config.yaml
lr: 0.00831
grad_clip: 2.0
seq_len: 256
steps: 9150
Each number is 500 + 25 x the weight over its row's rms, rounded and kept within 0 to 999. Layers, rows and columns count from 0. Numbers have three digits each. The size before them is the row's rms in percent of the matrix's.

# q: layer 4 attention query, 128x128, rms 0.0933, rows 35-59, columns 0-127
# k: layer 4 attention key, 128x128, rms 0.0991, rows 35-58, columns 0-127
q35 040:520519480489499496514477485494495498454511473504518517502509511516504516504510487451526542485509457471486511499518521486531509507503493484516493488524435539487462504491526479451509510516560514478512527511497513484480495517517497504533530492477482515534548525525505467470540497494503474497553528536488475526497515470499509498527479516469479474506464487421583502522479493503548511514457
k35 037:498524515512521533500524514493523481542495544502506497508530490452485499523486529495513437499448518510485497516521461497509441477508478547506486493516575474517497488530516509520488478537464502507469500524477461514502496533481523521511492514516521493469477472478489518541479476467491531514504475508514530489501473511488507520500505511496507526540514525579442519522478497499489485519565
q36 041:462503497491532528514536518492497513531495504517498491489518464449487481517496533521518495524505513532448521507503432508492514509510468474514482484484540486509481511516490516520475481511464498503448465511523524498533460522494506533516482493508526499505520487440514518525453521493492512481469505478462511462438517484487469480509541444535491501473526530561482446497488518484514475507524
k36 033:496448497555539503496465532488494506497514506461473537490506488513526495479503473511476514489480480496534508492492502501512481492476490517455475527551486501514489505496514514482531517474594512514540520503467479493501511482522514454485484500501454502493481507545478529467515501506527480502507496468542477543559543489510526479499440500503497502515524475464518509465477537490462524529475
q37 044:537504494509520505520473458489507502495508500495502544521478516492489499497493487465515501501478481449530485494509526469502479519499524485495515490537461512471485440512515465463520520452505530475506483501505489530499519504492511485494542487485455507538506490577462490478539514483491479497523491497531470520520491500481517480490488566497509505522447458399533503492484473520523494504481
k37 039:467499480506446508521527509538526523486534520508530469493500483516485498488494493519507457492505544523471481521490478508503515496520490488532530509456528511515505548470530490534511494508426467497518547471526483500509496515477507537504485506476520491456509498446503466533490461497491459504472511533422481465470453530521474522488519510504520481509504528538474520535516486507522490475507
q38 039:499456487472490533513509523511496500517494510488516521475485514484520487527509538509501517434496493510492497502499513499453482474495537486502487473506471538478552494528546522524516483517493468532472507438519456518485459480510498497483460499498473507476454498546496548475538517443515528496476496488499517497494519488466494461468515504505564493517480491506529490467556544530470490506523
k38 040:514515494532494499477494481492510495478506487479458513522497453586495547475489456490480526502517471550544484518521544499498495498480486483463526501517458512492514499491499472513501493477513505461544484495472558482471503489491463497443520451492454485513530497502471519507505494473496466492522510508506521526516503500516491493495470550497508500487498496482569515481502476443497522493449
q39 042:495514444529482531524516507470485537469480507522471450513534481506532493470519495535511510523527546535513520508502483538501479498527483478497552491466485488493468531528519517513505529500452478491475505482480537520524499496460484495488539441510544473470532534451521507478478506464464505485514502503424542458472519520526488514503508509534502508473497514504500474520491520499514498486508
k39 040:484479528499469512498488495529507459513474520526518497489476502493467471507503506479523494481471508468493490470495469463517506512471507514527504491518489528487506452514484491519459486497537553499511506561540468476507498516509505535550511558496478514523496482542497507544529480551489506498499498496567469541509468517490491491546490475517457529481457523535493485547474480538486489525533
q40 041:549495476492489507454459531498512507531488484478499519491454521478517516517498500495471501511500491476501478528468533528479444544486532486466503523509513492461514480507520458507518521520514444506506471477500496489473527531498494459488498500491451460515522492545490520439568488441512493500533495484534474514488522490534507476494501496484506512526522480447507521448494537500486523517486
k40 040:479523493516501506498502476496528476477542481483480475536508495535499538445471464466534517504522505524509496480537519517521513495487465503497544503505512518517515479458508474524534504480458485500574482484490553471511510502487495498470497449497499509471523491532458494527465480541483467518509541519451532516516525512489520488497475545501517528496470503492550512498491481460520491456455
q41 049:513484485513506556502497534527517480485494514483518514463489500497490507562478506484492485465496485491516490534489502514460482508517512499468509501515496485473479533475537510537512500529544457502515523445528534522484489520516507487472451457500481485482498491515500535444535521456495486521469504487484489488505521518480525456500518537475566479492508494471513541445519567532498507472492
k41 042:511504491507504491471480485520519485527542476486453503528499494505497522449503501456521545490510486537519482501517533507522487508480524523473500522546528518515515443487498482471488500488480488478542487531491529463492482473553483505500522495493447498539507470550478530496502500532514483557515522488484499491530478534515489517533487546483476506484480492479567485506488504429458502492468
q42 049:469508513507486492540531487465488517501513510500482480531545493500502492493521477527526506546523527521494526488529483495537535499483466504523516512481505525518524498528470523475498466495458564479507519527493468493532501471466499512522535529496536524493513529464506472527445486505499531495506523512484529498486513475548455562472498466515483512508495500553475469551488458514527474545517
k42 044:487537498505523526493517511480485491492467480493559487465506501508481491500516515505499471494498508506493529486493523495505500506517488481530506512484443465536468499486503479492483508509494509530507495529494529466498480523475526556547522504548576498482522524487516467559490531571489524466492466473544500556504513472488517478510502446526502513514518523482470498540479492545535475494514
q43 080:517500517501551451467494470546505512510518505490519540499538568447462506487507494489506531495504496473499503459504506509524503528476482482517500521503530485527489450537517462452473505482500517499521480547478460481505507505519481503532524536513465516535517496476470465524506483541489478519528507507534456525470495488528508543527474470498448497517478492474470496511506453483505529516491
k43 052:502518499503478502492524487487501526478494476504540484458485464514488506558487477500494453503510522503504513519468489462484471478513442478529497493443452498481491526477492513529511507498465520536470544494514499487473501545482527518508506512502558505496486505470493474543474516528487515461463494548540500506517509523490496498457521465523507506525509507560453514508525498559533499491544
q44 078:490487483512529518457467492512479479499483512481512496535469499505498505543504498479516473462442503496498478501500518509474472472503541506503510527501488499441456509522492473505501514492466446505503520486520471500497525540526534460486514488480519469511505518494492505506530522520529480471500471491492465484479498526478537468476474534460499505525546451461510499440522544467452508433479
k44 081:520479510497491492533508484482510497481525498542480501525498533462503500512502511555520483528482471493478503534476447520474516524521534484475503466520535530476541501489496530531519485528510509487496514450506456553500501487499500494448487497484435485469481512501502491466533491442497495455510501579493489478518462498508496529512499535506501531534534476485524516489552510505483537493522
q45 067:506495514506506526455496528512477460479510483513484486482511479491490522488522524449494501491476493478451479542437421485509540497429468522531519496494513493508499517504515485487482501496494478525455480577495531498507507525521476485551538515502515523553484477543490474516497519522493494554522499501504484541503488482473544509482518480500518484485470498535510523508486505487491503498469
k45 075:517455511496480488507556503482495509452505475526493488491512486529517498546539492551502433496511502528455468520458454500517484493526524497494478525458509515472520559505474483515511529511462520510457519520533494502477515516516489481438555529466472514509484501447530482501520516487506532505494501543520500518527479498500497503473527482531459502499490468524512475497503491501521541488514
q46 066:533516517472572464493496489524520499532497486496550535519475508452471540522483491469527509493535520497503493492518559487560512543494492488538440515492556497471494478521528470469475483494506470471514498515477504477511506522504531499536496536485492473507488460471474493493524494474494494515525511541556471479495487511513505505527503508483464503503494464474484475511507481443507471502520
k46 082:476482469523483538514479486464494489495522540501451483465539508475469484524451525521511499507535488459523521514517417529488487494482482490504531520499453536518525490495509542490481472522519533561480525498519505517482485513458518501494491496523512507478495492515501503504497487538508508475507509539496488472467523522473500514515521500511554527526483513510508548489490511575485540484541
q47 095:475506491466524520480522489512483534543498505494500492535506499499503504559499462518537486509519493480524503514530543536478474487556576460463549486486489464483469502501493493535480501488495503478487526473458499564511531502519510490474511509512510475473514506504487539453526485455516475515475495511465486479468496528479486507482504509530509503490516480449487483495540531464491480529550
k47 109:484520493504475501479459493489488495471488499479520496479499446527491496431502493456489541489490489505552520476553553491497462481475486518519490522525446492544483488524478433483498508481497503495514497541490552444508488503499495539536498499502506508507531506510488508537482501527509483540497498460501511524490525510535478445506500501497511465471474548502534487490458493502514472523467
q48 159:523526513470516481543527507498524542512499521487526515481526545511488488499510484533474506504593504508532518495527579521498517518539488481504489496503507459527511505493526524500471487504550524484527505458461517493499503465453510524489483527504509515477514500497522492467498470477494506508482512476511518486500520484499450534510513507520470484497488514487446478518514452541537488557538
k48 080:466523498481520509492484520528498493552498537481519504518489537501506501524496487459492538489519540479508482486528586477509513470488486503517538472495463424484457497456509526475479500463525454526552491483466493494528503455502510471528492484512524520518516501519486475503487488499494476504488487460462500483473543484475534520468484471475502491510503515454449513507496503469491484482500
q49 139:526489503473549488491450509505521494481488506468504500501509525499496471520511510490511478461521461484504516508514494533456505508446475518527452484523522471450476501522545486493494465513523457474538525472453499477495490502484526482498511469443494488491492457450506475471512459492497525468533510521494471479520512502462493477494502510465502494529500516466467488448564486539464498487496
k49 157:506514499535554472526508527510502494482482489511529507497482514497482515514545511503480482528449479517522507484473476505470502499486491452450465515523568550470508504481518480472476493477538494448521485467505469532511502490487516482463531473501539446484493519503507476455494513470498509509506496479518487511526458449549487526465525508467456496520529477484493510521512525548504505477518
q50 145:466476501503494490471496531503532535499525490486516525516490533448529513496526494533429522493529492503508509495527506505425471519501482537451551437546479484495477494471480493531492515510489498509508491528507518537471459483492549512544441458516462497514525512471524513497525484530477504502511505523508468497496483469503499502463495516508492502528523532501497452489497491509492516454496
k50 147:529501480493471480548523530458470496470536520487496544488548529519507467464500523475513498441515463533501518495530521470495496492499476534466519519512494533523497496494487500492484500564502517481540490528496509488489462503523484486496458498500475487486493531501500504493566490536531544487493488533475476526440506521466460502511537530490495469484532485455516507469511482480474476473518
q51 154:545504486496503505529507503501536572495489457488454502562491518513496524494525545485501505484523472514524509465486507508521498483467506511497444475504528509521483491514501480523529499499498517529513509532494540502487494504494521528464509547468532467495502492565466541509471470498537532494499486520545506520477480467463459462513467512482505525520435523492485511498526544479510490510488
k51 151:505508524524494511498478502520488482476506521490509510536475492461453509511499501494493486576489458505530476475490490510503486484468518527540475481593523479532491507492502498480529486471541510548560468483484496476500504514493512508517467488513520502521512496553458490490473518487486533452521486478528510510514532492488540512512520530510498499478511539464524486510465521454481506536453
q52 162:524504514461474500522501479484531459542528453501526508532539497461516491514446517521465498548490467463474495534505475497502513536509498472502555471499489473525507525523561457507493524507535468495511536500498525486497481492514460473493482515493496489536550482516445488473462507511450509520522509520533477489491504503483494535460494474480499502529482510486495464498499462518513512536535
k52 152:493468527524472511532488527511506524555492480471453502548532474534545532484458474500454495498486512456534529512526471457494548463494513492463492513494486512528493488466553523467514501487470490480476492506472498519487466484543489497476526517509485472517484486497490496455490496519516473478495533487492490490511529521451534505470499498485520479521530546508503482493480515556462537525496
q53 162:511535465455501482490508501483495482499525446524479496502496509509508503544494500515505535488466503509514482508494484487482549500462423494508490459518506460549487515479522476505504474493493465504486477511514519540487498479520499542541514464506480466498523474493474492518528506496536488431475553502484472483528516487497495510459491484545515519439477501533474507503519495443513512464461
k53 158:503519510485482522501476500462507517479554515500524494485489451510457544502475468532504510530526475468467484531473500486445527511487428499474489507488485484486503482474480464460492501506498523523498493520468520506527497436481486517483491516512525472536526506505465449492466523483560495468451524522514506486511489475518516457525472507505466500531539510509523513477547478493471481496495
q54 175:481477496495479496523518498503486502487494515493513474497496513423505506517486505551482482477468543562550504460448528472509501510514504520510529517478484517496504508528488515451457485524511505529490493511481474490474502493462509492453547479485538457518506547525501531497487526491517544487481512513507525455480530498537486482522509497532523513486502467518439479478516437507479496500470
k54 172:501496485464456503506463467520508527501502461526477498494459476514509476483487481459496492482507563523509509480496510519489441472446474517507538498517540483493501557566505476466514513537484521496516524499540454516509457502483461503478530500501499513492555471504542483461469525478527517531476500507533502514495505499524503544517504496532554491501529483484483474490509511492467506482498
q55 166:494534468503506499537485505503522500541490544515468524513512501523510451533521513527482488536484532503500524473474497506492509508506490548504464540524519466505507511495513530488499482481502496474500527477512547512490499484489485532507531476500480515479503478536491490508521506538490532582442541484503462520492531542510538437479485525506486501487468482534512552496502484484469540518554
k55 162:508566525519492491520536459491499515489509490471474491470501481494475485476496509458521448495532525453474536467470507502472495552519546545495533511532502532536494505490513494490509528516460500463502509466506523516484517502492534496532486513489568447472462489526535488502506526531497476482458498480484483500561490485511515502494485500530538549497522528482519485488521473513503495487486
q56 159:521502513502521488461525468510531487523483515498491485531489515507523518484529456505477441474503457462541467547489509498489487474508525490493478476484521482491497513522502480466477539496469529505495537532509535549486467483492526478480575476515480524473505557546526485472503482531471495485502516492485499546519525482539470490497496471510484491447497526494495468521524536469495496457506
k56 156:490514540455498463525515543475522490481462532486436472495456498491497500470479502565508467502507552504490484489530481517518470491504485479547474455452500483527479522481488493489460547484532457502493499491498521507504503533499491465534511493516561503487494517527504461494489492527519501509528513574505510504491530514500512519487481500488444471516512503489527500499479515456491524492479
q57 171:419466488491464522518506458489533501478519502482466520540490516493521541490499511520528497450498516479475518487492530495531513551508528486515477539541513511483475545511502460508431445454504495483501484475508503512503506482533484491495466467494488531524508541496500527482450498529489538484489484498467466463516478468498469473511500460480509514516526521487497515536507492493493512528467
k57 166:487477478464493505500493501498525508488499505490494528479485441477510457492540470488544506495494459511522494462479529485544491454467524489480500522520526527507481491413510506549486487510459483496509536497487490520503482469525467479503502494504537542513517506485497489513487523521472455506534530529513515518494519479444491501567538522520503519508491537539484484539517502533499532494533
q58 155:478490490499524481487531476489494515452474493490507491497489481508517503506430520518490509476501466490477497508510506499461501456474511504451478462492495471509512480467526525488495465466503505516501507537464506494528482545521507543502557510470515543505520542521528494500505547525537539519510490487506464531519478518511535505532475448516491568463527480491521516533463456530514476516492
k58 163:503488516506549466541483446529521476521499500521535450524554479519453489480503521483513496487520510521468501509478544499476464499512506522480482520506483500504449497447500486482473510521518497511489520518476540481507476521525480508494511500504473549471518524501506491503487450500518490452514503530541494540516526494519519533524449527475520512500520470469470500550484495515461555507467
q59 163:487501534504478500500570514480515486578520527495511552524457518522469490449508510482459511475512529524525508459468433490507500476482531497519464532471450515534495511480484501534488485502498511512507504461498542480524519484473481501477487471451503476514514505451488495496488479493492498517473499552505455514521507512514488539499507481482505498498484496517518482499479510486541477463458